python train.py --num_hidden_layers=9 --hidden_size=768 --num_attention_heads=9 --num_key_value_heads=3 --head_dim=64 --intermediate_size=2048 --vocab_size=32000 --hidden_act="swiglu" --norm="rmsnorm" --norm_place="pre" --norm_eps=1e-05 --positions="rope" --rope_theta=10000.0 --rope_fraction=1.0 --qk_norm=false --attn_scale=0.125 --bias="none" --tie_word_embeddings=false --parallel_block=false --init="normal" --init_std_qkv=0.0279 --init_std_o=0.0 --init_std_up=0.0279 --init_std_down=0.0 --optimizer="adamw" --learning_rate=0.000672 --beta1=0.9 --beta2=0.95 --weight_decay=0.65 --lr_head=0.00405 --max_grad_norm=1.0 --warmup_steps=226 --schedule="wsd" --decay_fraction=0.841 --decay_shape="linear" --final_lr_fraction=0.0 --batch_tokens=131072 --max_seq_len=2048 --doc_mask=true --train_tokens=821200000 --max_steps=6266 --dataset="wikipedia_en"
Each number is 128 + 24 x the weight over its row's rms, rounded and kept within 0 to 255. Layers, rows and columns count from 0. Numbers have three digits each. The size before them is the row's rms in percent of the matrix's.

# up: layer 2 MLP up, 2048x768, rms 0.0288, rows 1986-2020, columns 256-383
# down: layer 2 MLP down (transposed), 2048x768, rms 0.0242, rows 1986-2020, columns 256-383
# gate: layer 2 MLP gate, 2048x768, rms 0.0297, rows 1987-2021, columns 256-383
up1986 100:131113112131131095147095139117105116124156136083133172133124083131061138148137167130167120109180170136129150166069121133139159110129114122160107136141127107115143137095092133082118119155118104153136095152127130099114108171121168136090127118136138145140158100109155117093137124136137168157153144100139141098096121160146107163137112106127143134099103116174106147107134177096163067109097
down1986 101:127125148111169123155139091133138123146107129083084086185123131140135112114115123089167105145125154056104135148165122114165113140127118137154153114173110140108123105107094112142170134154128106155133137140138091115085111111144158143086118139133131112140120111157135147161147099113111096116156108164107113135158107121076101154133125116121123121137135150136122111188117114126108144156086
gate1987 102:145132148094102122123128110156121152107118102163135103100142134131144130142137145142134118114143108142143115163084076092117131139123137093156133115139147122101117179120119097093144096139137100121141103135116108146130115126112141167098139137111119172136114144150144138132100137098146152149128126130129105152141118110088142147069113129122110120154144130139133133145135099132081142094119
up1987 103:130104143097136141123128116124137092135151142122132130144122122151148149129147134134151093127106123107102130143124113082143134110136132098120122121111104133102123123155122162126131110132115054130112115153142111145132088108105102099106131121119145167125096166087122138148110116115123142176162137105143089180143125110065103132117131147095151142115148089144113169149145115120080118138134
down1987 099:145159167094092143118125154140105149111132173130107152150099146137133120177148129136137134095123121154063148119132112104121157096160140167144138138146081126095132171106149109086037125109085121135102124119047134131174130115120137129132176118130113109136096116133106130074141159143113160142148132109112113139153046145116120155104146129100126120111166121142139128159144069140116122139131
gate1988 098:145117112160077110137141141097113109137127149151131086124159117140150112152113118110109141106136153112108074131102135097133122140111133116131156136095153107137138157142162154140121118125125160127149182137151154111119088178162117110172151132164127132093163126091109109207139108148140127122103124094129091126143144074140139100164152151082139133132104114101103159121128148084115133089102
up1988 099:092133105103164112087122140158165144137103116108130158133112106139128150116173155109105141139135090154130150106125139096076149106133183164177079128137143148145141154120109113118146145138143169124142105128107123115141162116144153144144119092116112143130111130121129112080094151132114126162131107161150148122133130161160105165092086119139107129136166152112145117117110088202177126151148
down1988 091:098089153126040151152102129071128135164158112128084131163076139129137147094144125128143142124167139109125106148121167122141154102129153143171140117138126115122148136145088092159139147077124148137136095163152110147114172151133106122118127137094151127167117106075130155134080109200142132118127134157116146120146152118154128139146119147119176095165127145164125112123111122110128167131103
gate1989 105:159127147142118084167148176131120158145134117166135129070158141136068079133139079131120152142143147111146084134086098162184090121118138138126061098092141107090096151126095134121135144169100133109133095140129134099098105093143161114155132108102121131147156138101083168112092117119138110154140187114142116142071111091162125134070129088153140101143143104124135092130101141118147154127138
up1989 098:066120110147178084143103175210146152160137136117138106117096139119171134131146153151152121103111084174177083131130127157151118125121168130111120119148124147123121098105119109112156109173168106100141104127133124095133108139122143122099149154093146136160148120131134110123150140129126134115141136151097116126189113168094149158149144057136114146138131092131134112111134132148119131147139
down1989 097:064103151097158123107135170132129139143093126149152141130096092090123096081100155114137082126096162138136148144143163154140163106120184136126153137113155140089101144174144134167172149150149083155141136168059111114100055146144117151115103165123118098151147055124133109092129143120137159122130092116064156131165168151161119152134184068137130115159171122106082134139149114145100131144120
gate1990 096:156143117123101084168094078089147136139082169157176101143157127109156124110082112151138080096079142091129137137146134133105135113141133161140087119093142130147135097147117136129122128145145126145145147132136105114117139115127134111154140143132125145102175151112084141145122154146138134154123117160119184140129138167150157144146131124112126140153108113128139105152121144128128174150151
up1990 099:123175128139130104132122129095080129151094118095140113111167166119121075126094086100125171175069111076120144106155120151130143162099061176144110139109135122079135132124103104116113114160141115120120147144148171142126103131122168162115143139075116127105124125145147160112179101126131123144118133110138108142149109100148123148120140133124116138168138122105123186122132115129184117122134
down1990 100:120127134134104127134119100128071141113123112105107080105145140082139116129154111057115095088141121091115137112133145107143119148105110134142130161086141134150106131154106105112104150164100068105140121128076152113151121169131126089103149155154118188146076148106159163108148102104120169119128141149180148138118125112158146135101099121132106145142130146130097122115169160094134107139147
gate1991 100:124155088122093122112141147155157140159123137130099115115120131097116126121154088112117145121133103161136172105132158144137123124114112126130123094135133101137103132139167139157122127134149112145152129143112108077183117125174109140130171161144149139173129136116117156169124127119100141148175167145114104137108134156198136111139115120169130118108111101178186147124131118156142127131111
up1991 097:159137104152101142121103127104133136124145094130085057123145127121149111141106159152143126123180071165095112153115125117108116115164083104104132139180103122145099112115147091082089086128127145121111139120150110130121123150135135139158114164116118116102142129130122123114130162092131111116110166127151120119159136146145156122123129153120077129111103154142117126128108137080126128131096
down1991 100:136130106099131162121151149150142125119121096112087126096092107093097113125127113114166149162128124117162150121120145135123189123135149099129124106128131108152115118127111175179086128143151126156160083123153129120126133113145111151124142107083112135158163013111126109149122148133126118139127161191135146116101136099137132158135077107116096138124130114169172100129152163135096139156119
gate1992 103:111120083139108129136120112121137114138154102159082069112153157121109084119165079118145125151147085186114068133094077160096148144150140131146116114118141120102100120155111068137139103131096118156126176097126147113114128092103172109119079165103138128133124112130169126118090111144175136164112116125116156105096071127117164128062151124121139138145113148114134083154086162138154163159137
up1992 105:170130126132104124126140086170147123121147101098121111156096104112153113129109125153087140128098116148124113110121157120151134149111153128080160153121149177169116085118096123166131161132165157146200133115116125145097094158114139113157140114109132108126178143145110135100124086132123135152150099181128136122142128126164080156171112130124088139122128170149136112116079157078114106134081
down1992 108:107129132135127151120178085169082116101153149095072151133133119132147115133108096135116092120153137128108099143093157119147132158124144085123095132131149130133140103123115073101126141110117153110146157126067143164137108151116094129076116094149142130090136165143080140123130136120131126120126150145172149142097129100173119110160143121165137121130115135088110118149127136112111145135137
gate1993 093:145167118108090106099101111164164118184085100120159151142092106147172162123150110143089122155098114092108161099146087091119126137152099127104163127153076107101116150111127126133113084108148145127134121124128098148141123128157175126150107121085161132155108167092096156145145146123164098150123162128193170112072108158123178104108090162110117109138092114077105090148126061123125124102162
up1993 095:140148082153104132103127169159120103125113105114140127148151126120129166132145093128161161144089101102133155123120135130129123132135090120106131120134123154146153110120135112114127089105135116150123130144134140173149160188121111100133137121123180095185113148122073116177127122139091151158158124103175144155084141155131140145131100155138157140147100185091123091149154104123113080114117
down1993 094:125151123127087173150183176138100092115144131106159067125118146124120142096142117117115105149129087146110152120133139112153125113070079114130130123112140115138140106161104112123151089099130097146143144145117182147109126138103106107102140101144172121128118114123143126153126103154089135170140147093168091149092122137167140134141135105100142152134140151152096110138138131113112110147126
gate1994 101:119128158124136114109132076142111152116143140149129098124165106173124119148133130138126100135145126119106116079130132133122150132098146143095167104098138175154132139209148122108133109066127103132147098116124154100134103128132125116145126107125124103136146142145135134096140137114136125191147148148132116104140082151114110100114115137110103147147114117120121110130102133135113147142140
up1994 099:161107136125123087142143126157153102143135114109134125132124148106123149111108112110120098127125108133175122111106128109127108120122152083124149107101076130157112123129109112129128127180166115103154116099155119101156100161134150143109133152157155149126135116131083130111126108122123107141129172126131144156154102117106117111115103105142118089160119146109152134106185104096154106159119
down1994 100:108107144133160126123111135126120111086163110133077100113142105178112110069132107103098092085160099096123109131155129109135125115157143118108125152114104127101109120139138095116133152125147101105134157098000133117111121143142134112107153130122141136127139115075137162153145100119154118107184187097124128153109155168084070141177089112102109095149160152092125093119132121163137156146107
gate1995 098:115119119120134103130130174115087075147071103092080128129122134136140093122145109112138128167144177099142128088132118090086152183164130153103129114166154125135137111123132149124141151155073122134121072106136136139083157155129150146109122176141153181129124118131064078134100073103097113122155144149140096137175102165127120132131147175159122088104125122100126129110118099163160146153120
up1995 098:140140175165144159129134123106114163119122096148135127147131153126159128142092147149147067124146125140082104086127120096135121142129113118092118155098139131119075124152133121101109107200131123140136151146128117097093121159118125150111150142137133134120137128140177145067137124172157146115158120106138114113144130161138107147113147089110112120122172143172164140145112086133170138119100
down1995 101:144121144145134141159124129127109143128100093132110133122145127107136125161127116141119117114116130131118160124108175087145143105123143114107165127133136095118153090165158100183116110171114131129086121092150156144107068128112122125146117087180129110132136135134114116122134114126103151131140113079120125123139132113089113165124121144096121116132132152099154150102149161125139146119147
gate1996 102:079156143132104094127127130103161128188158105118140119125104129127115135096152093158120126099148101156104157125122169102123120133104081126100128097174082106106124106132115128149147102105120151130089093124145087144140122103126105111077110077157141161165116146107117138135106107138082110142132142158169125117122098101098147144128140119103123109115128103122126136122124101129081127116151
up1996 099:154132135167160141093157127135108119085109139142114109161086092119125138094152150130090184101164149092147147119148090123137115111124135142176135138123141120141142134128155129137060118189180119117137107135080135141077128182177153176130149159153152103125090108140114128151139111133144138126110123073182108146096142099088115152121115131143140128138116133111117117115123104128164150092111
down1996 099:110135159142158120073161120113121108109100157107093149153090105102112143126139118120058143130145095123167111107142152096153128119144112148174109129118145112124138131147171145107098129167135152139119138147175140116092152122136192161121132118138098120116083088122154151122113129132129141132123128119109090111120175127117144122110116152130151154112116128096108092135128144163134128100110
gate1997 095:139128147097172154096095150145114141131127118142134122148102159107138145104142137162131090110124094144155146134116090105136126129124130154084110122153136154130107133083137180099165124121151137114165060154109140132058131141148059115138129103093185109161122120204097145106123113108107116128139138111188136074135131135134137155162132087112137101119149163124131124145132100134148120104103
up1997 100:128133145153126132110134115114107168136159106086126092152113128151123112113171113134078139140122098107162166128128105130190160122150117137174111130131108123168130166145158131139156126163126134123116137141142132130190143149149152163116132093102094123173110136121143120182131127137125160132141167149151096130063148123105125141091090152126133115121079072156133143113131149120104187125107
down1997 099:126192094129127134129110156135157127146101117131126133141104113151126116106099109160130142136128150112086142133150137158098103142097116118120141150155106129097110113080108139139146133162160145178149088148139115095102091131123150137123122150123193097125134085167106146062119117129112114091137111125112100137149155159097142140126121134123119120116150153132153113134148119140141094159128
gate1998 107:111093152098112142129124108137137110145125096135140136077094141122144115085178137107135146123103085144135124112141092181108123114113118141157116122137143151107111148127143130122150095132104148123151066130148165101141114130103113100116137141125118136118136133113094120118131127122132141170079114155127160097102128064097152137149138128158138120100099135148108104114188123145124135149131
up1998 109:158153114095081129101098116108172134131152097126168119119151115132119107166159098145141175160094144158146145144117173121097125097124093159121094179095111175125128161131148146103102108147128132113127095079101114107177154127137140108191138126145070125123106153103119114117134115169142151155171124124135122141122129095134189117158131125133129090139109078120129143152108112116123135122169
down1998 108:121150135175119106142111127109147119135140122117143139128152106122108146112179116101121120166128122147121106147147097146156123132123150140109079149094098143149166111136142123117135091117104105102093124098107160124126084109125160105136139162126112150133178156185129151118137115111136139168135112114142156151151130132097123156121091145117100128123117111126144129118111139070132138103148
gate1999 109:123130138108165110144090121116134092119121125158109072136127125119144105147129161104104124099127122131158118080090084111110134119111158155112116162202150117093121167126171113107147134126122133091157136134124129138113160107128137108109104145110176118162114098147126142076109135148107140127110115138085149040147132117112177154142147132131164080144116142115096137100112101141133164134120
up1999 107:107124132140120139111163150172138134125143164133114108099098083145149102076149103100133119148115136175111130109148171152139117118143129124162118129112133111167086094157120114129159146121128127142155136126110097107153163127082125056098117112130142174138145110119105121176132163145122127101120108141137175148130126089146155151108128148148088137159136151119141166114102123131142162084142
down1999 106:151125138141158131102122176138121112123168120109154113135132115120136129137130103082148136117135144090182119124122094128115133071131129097119104170146136111130130190135111150125142130136139114096116120132193115112133135119163139162116134145125112141167166106114135153106143106114126107129117120116148154172105157098111151095141141107162131137179122138135117166118131146116068168093116
gate2000 097:132160110090121147127130143093122149142131157159101133140118117114102147099143118137120131115128078117205115168136136129116104131182125105121142146108112144123069120193128117145138146148125167140172075133130112109118129125114127148158124128102075168117133104105113148185138132118116142142172144110124129157121097105097128118131153140109126074117069156100128138118130123134159154132140
up2000 098:125088148136122118133109096151118114099126108128112104093158168122141143125116183150126116144117177126109129133111121100142143133137136147147176109105120129192152149118148165121088143140111106160105141114144101104135146112157148100148158119125156127110109133172122105148124140112108146141156168123113104110089142157138117122139088126092159145160120161137141139125168137153166144171127
down2000 096:098094124170149093139107169196118074096134093126110114145188117115137123150071157118130074137147178133068088114124115108123125152128152152123157116154126070100138134119099150136104152143090116114086151173080158096158117124134136103152141108115135131183116118140124128126114155110134106123138098135132113111113119129158093115120136087129141091180142133123117094124113130140110122125113
gate2001 099:121087156132185087156153150104106145112155118107093101122135152109099178141122147150155097091147149182137127187174199116145115097084140146159114151093104126105079120163158119130119181114137118111117120147144152127136124155123132086114172097139122119118127127137118163120123125113144120089154087115130121162163124102114161135140162139141064108122129105127146175155075153131121123065147
up2001 098:124128131158117173150100134149099110123146136125105103141135101103163109137109073153130088120130101151129139151136134110100146125114136135085119128109133153085130139107149120102103117128091161107091155122119111125132082164114119125118136079115098131077150194114102141148161135088139101134197147113139117134087123094096150119114101101153116089158106146082105122113148111114154166130129
down2001 102:140111092129114140140180152146136124129113137114131162124128115098111126180098094129130125158096117077144121135151107148142154217125112134132140140153129107137122141093128109151113159120147115118115084159033115110108132116151136130141132104121150076147116092111160125146127141130139124114109093126111200109126121173149130084121133183099122112132151132138134142139129136150100114150114
gate2002 101:158112127143111095145094143123166135127119157103176108138149154139157089137121191112084142151078140146112154127148101151115099113111125173175111135152130095101128129148132131128118135137120151144120143134133136124087107081121170110156063092099126141125109146166159155084168133107147103099147112097158101131109149145127116152147104153144115174164127107131117134156092128109139158114116
up2002 101:104128110117130114176133129144148117167143126162150097145138124155130136111114126088146112166150100109073165091115161122133142129171097146112149095189091114109111142107148124133124096125120160139110086121147126123090134118131144102136138130146172054107058125148149102121183130161155118112164114131139160137122123126109107165156161106143140101118126128098143122125189123108129150142128
down2002 099:162118139137155132123114133108131133126165139178141097138095134154174113109134161155120168122099141102140129121129127118122118158112152126125149120089080117120147130110147090089101117112148151109117149112024118115143133127118137100146092124155160117118146151158153145128107110091123135114119115138130130151127135143132107134126143175121076139136129152154121142141125158152103124105128
gate2003 101:065132085147143140140126119122122110149166151082115112143102153099110149141102173106175130082135099174118105113139130155146120125150147141120129109109101109142154158113183044115130132158097092120119148084124163151140132164090159080121125155078125155096166115139110097102174109141122113192099122147136123114117111131116107149126120117148146137132083113129111136137125113130156118120091
up2003 106:121135097115125109125122116127117140093165143146117114121131126137114151170125151091143156124108088168107128140144135128108129115159102142170129168134130186143145088138131115154097134113137128114115117182136153166135104144070101147113089133174130100145120136113132108088111137139065117106117111142126111058128077115078099138116150086139094150107114137153147133127139130148171135133087
down2003 106:132137141160147115137128142128143169159104098095113118139125131148075132106143141110150142110096128139084121108126136082137107115108107154167126163126123209121116110162149125145123116096102138143137172093121151120126110153127158192141156149125150119115095163116110149108150156081159147170118124138095108154154102077117129131090148126132126119120109105099111126097142135121149122142134
gate2004 099:157096152148106144096120186106113140127154116117115142138134127129157152166130099133092109117137104143128147114092111124130127142114149115146142127085131180120115170113083101114145122139106140135116122107143134143121141147145146150164126127113153098129160100141136092148132108122153118160152102110148160167108118138127118109105129112140123096119162125149156111154182111102143135143122
up2004 098:076127115110110138164146100109161114119134152092124141134137163123123130105130125132140104113133125170128142119170103143088122092111153120137110124109106115173102116142103151107117095175126131123146111108138117078117117096121124131078080096135096110105132131097175150106119080107140125145100131157148146189110111133108133080107110140105178135133129117140145121180116134107149149155136
down2004 099:115067121117105143147105128136163128127140135158128113106118124148136122166086126138159146133130143121112125145137122158125173138106183145129172128100132116113139129154112087138145130137059154141097110133122152098119150116155075143180129110126084121123096127136136107184122131159141147147122151130101128126089138120159119192112147151174157143112115128120094123144143139185106143101135
gate2005 101:159102108105088121143127140099111161192115106144149144123120127081131120138162131106126143126111151104117160092068110117131148132130145170146161101128124142117108134142091118123117124126131081154095126110107107152124126125123168141142131118117089164144106132155137124170119146129102152146086121135121175158118150134121126110104126151133137137170105120096116117096150128124127110131117
up2005 103:141151149160125113075133136141136121129164105116138092144190120142130112093125114167141087131126132150156097157153141127123117099105144111099045097123145121154142117125150123132105149138095119106149120109175135120139106115148137083106149113105143128165151100157170146091101133141113109118134116161157080099140108159138137158105152145175115105101159166166117113124137137081114151155145
down2005 101:142126133143115113126108138118131137142133091173195109120152152088144144092117110115126158117064146120122091109164115161170127140142132140108092132140149122178167100138119138164147088157159114092103139111243172131140141118127167152104133126132134172225145112163158112173161138110130140103134147138146088164119145125135148131116142082170097140132116121156127162123093174155096125132093
gate2006 105:090127173130110105127136126105137111112130102127119111135134136111172101139131076162129125130115138124147153109112129138124160147070139114103108117148069113122133127115124114075127112126121085136129124125144144088134133135148170115102165143116140117145152126152117142132095127116126114152123167194128130132104109151112163104088106095103147129147088098107129121118165113098110108156114
up2006 104:165116145131098082106135133153119085118123138094131167139091125138182144103137136134117108091128142128131157114139181157101118117154145155118112169132119136107110119125090136099122147115135127135154145118119129082113145136145103136136143113147107096140152095173074113121135129122123104129108104138147134151125100129136097137119110125132113096142152120118140124105132129098119090138132
down2006 104:117104152141103083133121123151131093112155158109139101125130140156120138155150140058149099160138122127103132165119104118108148153187115155142145123149188113139109126103127102148096142144122154147115112128104146114126195113128093116126112102142139100073100104131121102137130154082122141134135156122143132119117135125152126137116161137134143100143172124169131165172097132160123174110135
gate2007 096:101115118156104129143135131161149106117093096147147113116129155060138128127117118077113115138144166125130136145107095124104150179111144134133080159149136147150105171122120093138159152142131110101091138135137123093080158173137107150070136157071138165110103144121151169128104154122127081154148104146110118076150108135120100120132164137118139160150126138064139123116143143137105159106128
up2007 103:130130132143115122139130122160162120096101138143146137115097114114146151133127133074120113110187116127153121154119137141127170150153122128160143134161148122164104131140114150123134085159110155138116164151103133103157170141105091120133175182149200135132113128137176158127091094126156129149162131155138151128132148181124111126129126110104127152146125122142152148118125134125137165153126
down2007 093:115135097104154170111168143136155141089134148167121090087119096149091110145141116165132090128146094160119156164124149140082136137120111121115119107138141092137118096145093112090123123123133147096138175102000130129115153106107124122134096119133103140076131125134157132124152127101078127152158137126106125130080108144106116105138123142133106104172137124117163113087196113107158095124159
gate2008 098:139118121126114143124097142107149127143125121117139113091119139108123124141150141126116163099135143150133147138101148149115163128117130132119146148134131092088113149129130211147088119121134102123138147119143115110132119087153123168164075118136094121115100127125126122118160115079097142141109144087143117162128133136111133144144120129135142109101102157115084128156161104102105135160129
up2008 097:088154119159183083163090137163128131104127110132118122092110152137146122146130109153141169094126143139113131174070117119154130130123112104106125085129090120149068117109149110140132125133102117147160132173120094145119175091094137139152127109105129124154148141155136144109112082119163122084113133116107144099129117139131100133133161102148125127116094128150152114083130120149151120153101
down2008 099:136129144062096128131136131167120173109126125147126137128125151091112112101115100137111129126137102149103104124109111134154120135080107139131115131107055147134135113159111120140178129130146116099137092115249136105085138169125107158138159072128119106179147112172130150116110123149179107140116150108119130108123127113117119155115150138123086102111091113145151097119118152105159078118100
gate2009 100:182161131124151098099077094114111146133080094135095140161058081109116111130139104183134134106132108106126118143091122136149124118127117133096145127126131152109098139129125173152111097115120112131137134107150085117155124167120142086127141110104085129135122136099116182122119121096128127102165113131123135127131116162118142085134145097144147104087140102124118109110168100112130179088100
up2009 103:117114144107088135146094120112151135134112119150152100086159150171144192139128175129098136138160115081093079095086083118134126094130187155124113119120082076118132157092098101123132080122108155134109101170138110116097147134125136115119083114127162142132110115121158123130114122169131159141173140109153142139169119129102097136153151124115217107121133128126098096098128136106134154151137
down2009 103:149161135127087116130140144111122112075107140111140091085133155149133185129173155116129075116154127147114145141128118095124093143114151112127138118137086123107122137134104092097119081115148132169108118109113145089128162061129119116112094074151139102163128134188124104121134146147163135145166134104175141098130115116131097122113152103143125123093106121110096104141111102143143120170148
gate2010 095:135118094080132148107109102091134170137137128115150127112127179131119110113139124146080170140147127103131157110100107132139085093130126142095141080131142130105127128136118130123108123097141118159130138109160136159097124121094120077161141125139146113115122163153126139132152152086154092138095143181122119114121086121133155130104138134127176128130114122089139082178127178096143119126161
up2010 099:106114143099143081142145107113152120137160106134121107144114123129144075140166098140134144132137142110101121134131116151142102144101113151140138092113142144105107148156159167143117136164112146144116162103132126156155102121107153097148135111126137079106095144110104123125125104139154099126147133123127118107157124115110151114164127164145112095106142134126168135142147119108120125104123
down2010 097:113125124146113151113117179143164117125100140142164106108149096132138122115123115159147144148160128100144130156117166131142129113148084139132151153165112152102073110118103145098032122093130122123171168188050098124131123135103099131150173117165162114116159188153108137169131145142081132142112084109119111132117120107100140140118142110110136135145084148142144110159170123100143142157111
gate2011 098:054096177132133108120131131159104120171145126126113105091117147169148120155136136116120123112099152125133118111130136129111135147126177162160129145112139137124110194128143149126119149102131134122097171106143148122123123133183139162130141104111145102153162149101108085083112114148159145139091114146119132090138121149139111120138126133099075111142121087131105108095122122177128148088137
up2011 100:096099163144156133106165130157146155100186110123178134110121117139157122134137132136119111085121154155122124136089135141076127126135158139154084168146139172108142115125096117096109112104090124116117084129145096160115126121096155147143078130103138155139125152099107077135113108131111144103145159129140099158124120116136082113119080161129083117169136136136131083129141110141158132136150
down2011 099:122147134136094112136133098105140104127139135120117123069104099090159112088111158146081152130123113125156135172111146144117145086164129131130093104090095143098116155155098117096133140131159151124136167117118139181164124157109089148121083091104087156125096151146094142146140169138103149151101116144111141090126185136080090170139113153119145163141103179121110098141123126091086137139101
gate2012 102:156153136134114154112072129158144153121129124150119113123128064147135152123155139134130104101101102147130141139118132104158120124143175072149107160111096137170101122110143112102137084155120131157126131142126125088144110168131147097129140126120148125123069137195081119121093078135141124105187113120130109098122093131103149138139151111122098111120137091124119128073115110126117121144146
up2012 102:092151149111158179136136115135087135108130122122117134116152099138152204125106107155142139141075158104082139096148135164144154162147122128112157160131160116133104127093139131136095138130132141115130141099132160120115148131186124099135102127135098109155133135148162104103111153158086151121117139119133142128140153146124125185136118115150136071045141176171127088142104110131135096099110
down2012 103:109158115131096177138096168167133104120091138113095147170100120159137152102147098168171137126098165099110125167140155142100126137134187127128127134115134144099094166122118090130144076135153114148116192122152120130103125123131140104125110156110132112135093101129131096114125111167099138155116118149122143126141186144123109151155121128110134095088138134086146116126100145142130120116145
gate2013 103:168131072117091149121142144115102156176130101157119127099148138166104163145117168171136116167123159125151153131143101122104155164146119153123121130085095141150104132098159116145164117164162148143110167167140114113095093124114177140128126116095162111128130112120092128141119133127137138118162101139131138111145124138116165134135125116126154123146140127166153123177080138131117143103144
up2013 104:125157099120123120117165157128145168146155124133118171103115113114115093136155161173151156100139168139127165105090127146157150147104144132150093140123178127176096144114146108150146130107115152133147110166134153162133078109114127076171099126125108119118076169143126104172100101113112118130135103143081137125097133117146105169099146106118143179126153113133129108109128139153108150159144
down2013 108:182158156144131126131119105137135171097135113162092145113136106154189124135117111116119086173154090159140139097115124135144149132101124095138153156112135160130149128149089112116119135149144130038066122085152165139138118116168110124119115122181142128117129168120114129115177110134098093154154174115141120167109129166114135165133133138153110106121105165153133120129118129123113116124174
gate2014 102:151172145100145141094136111113115155127129134095100101174121131140113088143140109110113107100136153130150119118113140083144157112155103112161160122101149117137127126139100132107145169088101123120158161125127100129132139154174159132132140140048126153104093120167124155133140151140155091108146167148163128135080118103118136095091158148169102140120108129101129165116118139131155113130110
up2014 101:130150158095172172172079152121105090146117155137156110129147175098124126127108152181146143114153141143126119117134125082096169169157120121160122096159128110128123113098143172095131130118138168139131082164123120134130119083138110117093107105136124100100132127115148119123159121135149114132160190109142103146110099150147162150117158146141096128135109131071131089105117134136146114126163
down2014 103:110128136133101130125119178144120133181137109133159117142180143109167128108129126138180132106117117118097105111140142119121154087117126112110102121137110166127145121164130148143095124105124124156169160069113134130083117098132071148136132082144099134113129092123135172121147153120104116147148139136098139114147137125110116167125134156109117121127133130130083099119167098128138152134110
gate2015 097:126161100141144128133134112093114083114132099127127105053068142155135138162159164116133124159083177134108108156125120090111092110112118124100126073100141122108122102158126166109120160128135098101095147121149118107134146155134106076190128108125116080107158155124130143130113129087169140102102145194127149131126151147129117088163150134129150143158109110103168094151106124108146099121147
up2015 096:144170202119086122084148150121195135129147166131162151147166179104091104145147081142099170115129121144164137118116127128169163123134120128114148102106133136128096130172121122125140108105096178112133123192099135150097135121164106127112135105140152111164104099108133137098156126164139160155115095113119115097110095141128136155151090124140128111104124137128122143106191159125151151148148
down2015 091:156132170147134128128128103160162173150088120125126119126145138068146137105147119106103128105125099125107133133162139147098120153149138117130152126098126145117129136087135144136165123097106155128123112158255108146151175149122111160104129106132115150140116089093098111111094090181138159138164097106088099114145115115130140102154108095118147134133129146150121155104117130121149167135130
gate2016 104:143111131127107087145159124121126146158131122097141137128099143117164116190141174117152144103083140180113148159100150162161119087162141112117160141091159099119144117124145096103127149173104121105115143129135154113113123137130147128185150112107180120140192087104121123148153166114125168175117102127104128127134157117152113156135145117084149164126132125142080155107142157148113126155133
up2016 106:137144140131126166136144114130111140116164116106131101101125135120120144121146106179140184106111132095101111187150142143116106172132126108097110145157089181133125122130133155121183136131104111138169114117129141096114157146170133120108087126112164144167135097160106109084149181134144109112145166142151143131081146135116197116093142114124176073101151145092130165151154106124161106103115
down2016 105:153138091148149119148129119120086166128148099148125170083100106114097103122131161079104126108099137139136123107123140110121131121112152160139119109137133117140128133129167100147140134110115134116142131121171128132125120136174150156161138138183092179153114179130122148146125117123157145119151090124112084114149144106129153096094140099077144149133108101112146110114122138085141119133108
gate2017 101:108107177078120065148159153138157125155123092098116169159113140135122132157116137129137096125163175150120095147098146152124146139122127113143102072160146137119140171154142074135144096104108070098082109099151131093114132110116148119192118100110130121119112124114142127131111101119118192145099187127048126107136105092130126094152153116136130166118144134119127145143124166141160134122129
up2017 104:139145129155154143164140095109124126105130146143134157142125120115149122122157150126083148146148094134150151143150110115121139154144100153150111118160148135110097112096129127103116163097158168133138115167094138139118134129162112087152141133175169113119150156120126133123146112125137090138147136122127136141093126178135117189133173133135123082131125142098094131095133099113136124106168
down2017 105:153141124139144127102182082135143139115129125155113117111113098112097135114168155118115162130140123113089100116150096132150148152140086125137125140113171169166125099152129130140148172126157146153124100093188141103147125154156131154132098155101091124122141134143109111136156153114127132089120104125159121204102125127173123160104149112108119145148123115111118129110094124122181121145111
gate2018 099:114106136090126135120170131128128130119130124098106115127153188084115107172124116126105138166118108123073124154166093127148107158128136127140108119110134148112096071095128126127105181200126082128128167159140158150121110126115128110170118127126121124136133150126136154105141092090165128112099153147118180111143153123169136162114177140111149165109150104100158150128148158090135129116119
up2018 102:147177129098113131128145130150144113140133119129187204089130145109111132155142129120124151089121112160120164107143175146166119112174134145123158136096126112086156125117099186130140157131119162104104147111103130176144152130082119136164118139129128129107123123131150158156158159140100185092119129172142104106167136160118140127134104115126136128212136111167185142147117103117156076124123
down2018 106:124056124107138123104138169114157120151139150119154106108082127139112093158148105106131156055139152149133094157127113134112145119127112128155062167144108132156146140155088118142111158064094133129105124125105113179147153109112110148077141118096131169140134159096134106111116147132145158105132190136191101152119134109128123106121121124113101169115086131113145117157106094124126100121087
gate2019 105:100118131152103109121105139136106129150112121148141155128115133175150122122150137117131114084109118185117126130166113161120148125087135120113127121154118140143103142093150154132164111138153136100125119122146153147136143131185125127163157119125097137117077129160134156050150129163132178121130124141145089118088089120110137180202125100127124119156131141113122129136140151161127163166099
up2019 110:110129102121158152135147132142115148102174121158136107085108100124163133147111166122059141120147101130094146159134167175161123137104089134124138146134100086161130080152119131160128077126146120148102132125129125147150122121098178121158107134104115118141151121170136140106139134130103114117106123157155121135112125084160142097140143138112109125149168100142116143088113124123153133104112
down2019 111:119139162136102138151147155102117111125117140128134110167090164105106124115120129119131135087116180157184099132113212100162102143166109073176099120109132125114151130110134113129129163136103131131129160183177153136106161107139145133134159111155090082106132157126147156133098163134152097123163098131121162143130130113174088145090168149142168138147144119149119111134114121120139139120089
gate2020 101:087131143131144136086154084094115112142144121134179150124103091079118140109113113173119106105139093145157097112136135120132131113152134112130105093075113140124110098152123140138158130148096142100185090100174115106131133155151121143097122151132091136108109150128118099182140067154118163138150135139156136139116100130083096142121120144151154119143117135117106104115139089082148135156176
up2020 104:142133148098132128122159093149100138170125141166118167139139091048141128105121134166097115147123164155129100124138116135086124150122154181097107109136116130113159125163152148124120142107134121124101147111112144161145119159144149084138113111107140134176146159158116137118168157136119136125113148121127139133154124130154133155095125159108160106142101125097116165131164127127147154112122
down2020 100:111097113090129167094178123087115093106132127116132150118139141073109088173136157084127124174150125161104140148166130116162140124172130114172113157097108182130123101095163127118110154078142102104133092139089166201137142163115090160094158135080082125127142151188114120118154087152117150102113134142194098108135092104141138146106134091102101118151183082151124139140105109051124125137147
gate2021 101:136115131141119155113105121138127139124116118101133097122156099137140102140096124099164150076124130111118115106155084170162131144177091081155083131137107140114104099141128157160131087118129126139126144164133117145111120136115111149072122091110148103136134135098126086133146093116160135091133166136128123112170114142143120151114118157116143175137128112090121114157150117110146172120135